{
  "num_hidden_layers": 14,
  "hidden_size": 384,
  "num_attention_heads": 6,
  "num_key_value_heads": 6,
  "head_dim": 64,
  "intermediate_size": 1536,
  "vocab_size": 16384,
  "hidden_act": "squared_relu",
  "norm": "rmsnorm",
  "norm_place": "pre",
  "norm_eps": 1e-06,
  "positions": "rope",
  "rope_theta": 10000.0,
  "rope_fraction": 1.0,
  "qk_norm": true,
  "attn_scale": 0.174,
  "bias": "qkv",
  "tie_word_embeddings": false,
  "parallel_block": false,
  "extras": ["capped logits"],
  "init": "normal",
  "init_std_qkv": 0.024,
  "init_std_o": 0.0,
  "init_std_up": 0.024,
  "init_std_down": 0.0,
  "optimizer": "muon_variant",
  "learning_rate": 0.0201,
  "lr_mult_o": 2.0,
  "lr_mult_down": 2.0,
  "beta1": 0.9,
  "lr_head": 0.00515,
  "warmup_steps": 80,
  "schedule": "wsd",
  "decay_fraction": 0.553,
  "decay_shape": "linear",
  "final_lr_fraction": 0.0,
  "batch_tokens": 32768,
  "max_seq_len": 512,
  "doc_mask": true,
  "train_tokens": 293300000,
  "max_steps": 8951,
  "dataset": "wikipedia_en"
}
Each number is 128 + 24 x the weight over its row's rms, rounded and kept within 0 to 255. Layers, rows and columns count from 0. Numbers have three digits each. The size before them is the row's rms in percent of the matrix's.

# layer 7 attention key, 384x384, rms 0.174, rows 145-201, columns 192-239
091:151151150111103150175114155140130130102136122103079156134134109116094106125100119101137118149096129116174146118130116137107118182130133118124118
079:139113126138133100159138161157120163093107141160114094133120096130123152152129152112143167107162106111152131171099132114130106158158115120161128
083:127196157112086171127111141122111167146114142107145114146108104088144126077123142123164136151109125137137113118094124145179151075131146125118112
087:110111090148071124102091108115139136104125156135156132098090153150155127173109137126159151160172156102113124142153135092146178071097141138116112
086:118123128160129133145117094124123070108156158136116078118118110153107117157114157133136149089121081109153141144125117107127153130117137168092168
082:148160112082095101125118119128173124135131115134091114146110139162126087168107147090139130080108114084131136156102084155174131113126132130137152
090:145121183105122111100126151130131101178115104164125111122176129184155151077144147189138118126151134093110147138117141107156100140157119131099119
081:152137129139125111159067102134113122128141147139115102156108109148111117136130154167151157114117132120125161127117144095163119143135111155090120
086:117150115157151132105105124133151138107100076117126152106151110096116135126135149108143143140116146130111118145138165110105145119118127161110088
082:140125113159114156119129137133147165142098145132116094179122132108151133113123097105112106133068129142125136139119120104142066150147108104129151
091:107115135171107123121128144131153154109143127153146118184120097156155152110092138138153153141129127106103102155107129089133125127111166121140139
091:154121131148125137112113123148140110143104114126138129172143122084141130113085118121128127139113121132165152143096113134138095157116154149153115
090:125140124151119142098158109096157098131124129142079139135169121118138117113092125125067078110139119104123131153147132106095150093088121110110132
097:134141127142156105155143171156186121133145116149110147143139154111127099115105098137114112108171095153190102098126107142104151114139163131090099
099:139155089101157094123075164107082096137124129184133166159086145115171103144114171156100098135122151145149130126129111126134126121144137105158127
102:112121085085144140177129139161087110122085163109083134109125135135164130102150081145088116116128092120134145144109133094099103129136142136174121
097:145115143148104139107121129112097128109108112142102162141119113101104106115114142142114151144116112150081113145110107109077100113168122141130166
100:154170141121125139130157101141110108118149115085154114140113148117110101102141144097156121117147148133139142107145081180121147076108131131126140
108:137155157136173148134148158134096125155135153149118126144168168089099091120124142163129121113136126105140169117130106125124122146097109143135084
094:146098126119126157105135186161107105114134134128167115133106099136108165159110119139128128091106150184144117128126133144144106163119110122127151
098:099145138107129110134136086123140124189138069088124125112166140147130144130153108166153111096137167127088152139126131127183118120171126143185139
105:177121144128146149100144162155096072144110145097178118156096132114108124161131105137168119064118144141115111134139163161142146135109122150130123
117:150163136155140129132126104193137112123135120112178114145099129092088119112119140131084144145090052145115146144093121100134140158181127125147121
120:170142125167188112125133126163113114149158139084094108123090122152125140098115122126122132157110128142103076113102095122120163118136119131144138
124:139134120109144139144116130106143136123133160201177172152122113146155088132158146101125109136110138140165116152126131170115117072109140141146119
117:116136113134164132114107113129094115144139167164133118120111132113169145164131162121160132141107119152164153146131143129167094105137147106104103
107:179105138148167102109090112157127091177119138132161157154124122098125143117106124132125159099102119142085154128121113094147119174114168120140109
107:162144129141083113137156136146119134097164113140116099150130203129094144133152112128122096101131145136089166125123157123099142095135130122167104
102:112143175198085150110119134164107122142114176100082106098112162140076128129150119136142144134128114118088142139123109137150095132097125154132136
100:071127102121097076104158126110103133097150100108128124101088156147140104113174091153138153147129107091103115108152146120124116127154086131117122
109:127125156116143136152142136122170098107129124086124113137113110102103131163111093086127111129101109128107088094108127140134049113132175105081134
103:161106132111132180121111111131116112147143077123119115130103126123098130100089150114186121137096095149131112141150119125104143110125105124125109
120:137161150131129133109169154138131152118180159144139120149155142111165157150134121114126132082102124114142137094100101111136107105114119125123145
123:104177159177148185123171142084139106108129117151135120129153092115112140161137148094145126155200150111147098147108103109116109122080125130095109
102:136064122159158140074108140149134133105106118105093141148120150095132151111161136140186157108090121149105107109109155124125146156146119144101152
099:132097119094118125110138140122089148102156144116067129139112067131149160136139095150119105137113118141098142099121109157095132126122141081155115
111:121145089117081135117136130126128158160111132120135154121114124194146096129068109118131087168141129128118108119172122107140130099130141136118163
105:152112129150145135114143123131162106101157176151158176114133124154149079161109177151134192142153141106096105140097124126087121142133133119109174
104:119109136102105109155160133095117123108115147142119074138144153143155127114168117131124138129096127124104132129103175148173101120111114125080132
108:136159185143099090111137116119149113141155133132107110079146114140146116090153121139114130122132158114110151121123143129176120174133094128114171
108:084147141129101168135159135124124134130121114114125098115187131149138129121106129147121143156149125147127072106135085135137128123111099153110153
114:116123173117121118140138152104122115130166133108155167101099121115138118161126109160109125147094151146109115142116135081108103152081165142113106
116:107134131127112126090079124167114094132110140141127111111146156177129092175148115139152083150181107125142166167092155110092098131115100115135136
105:121169128152128142146153097115102097149145117120142142122134136105130133169117093095128155134137147112113158135097083088112121126118144125098144
111:161083108146138126133109150112161085132110129171224163137118093171166110129109128170096115124117122152135146141130136132173113137126082131079140
104:148091172130171116108159117130099172163113054130107114155150144092150165100119095155135151119090114107104147148162092108106123136103159136136146
115:131150091143135110125147121127109097133127130114091135138138159105138134128147120130165184159108129124093109084110090111120150147150084123127169
078:142126111156123128130136157127139104104125130168116148121123115150106132133080137201101177143166127131115089104110156159088130107121074115140127
075:109156180140119144111151146109116127101114151089146174159156128123157131113152102116104126115123104134129127135113120131179127115156143100106101
084:140116153134092154141148114101114108130153115119103139145130118119154139150146163136107134085102111129142124130111125116182180131133140161113102
075:082140182116153143128133160137136120145090143133117122119130083123111135117114131111088111073144144111087135135121108115111099170161162133120094
087:092146120107103125126101104130152123135135132124159140101097093155111145131130133150126145163095152159117127115152147144162155129091120148161125
073:141116105167116142097061106147136116117161077101124137135140153094097117090143091134152142123136113120140128122131095178153143145144159173163141
083:118190102130087136103151127168104148177098100161122153098158127074126156112102059147128134135135120070083115146159104162074112136119174138153131
092:130120128094121129145158126129127146074149158139116113155097116156157080145141089116169131163115107148155107155149105147152119097145120138097091
086:113115137131135094145115154148106184126136175107094112125124120116122142169115139114122125168136142119108091111113133148158114112175139132116143
088:135140127111094121117157152148147126101125168149121117107137140076083131143136126135119150179115150123140120111122116095191172135115140140173150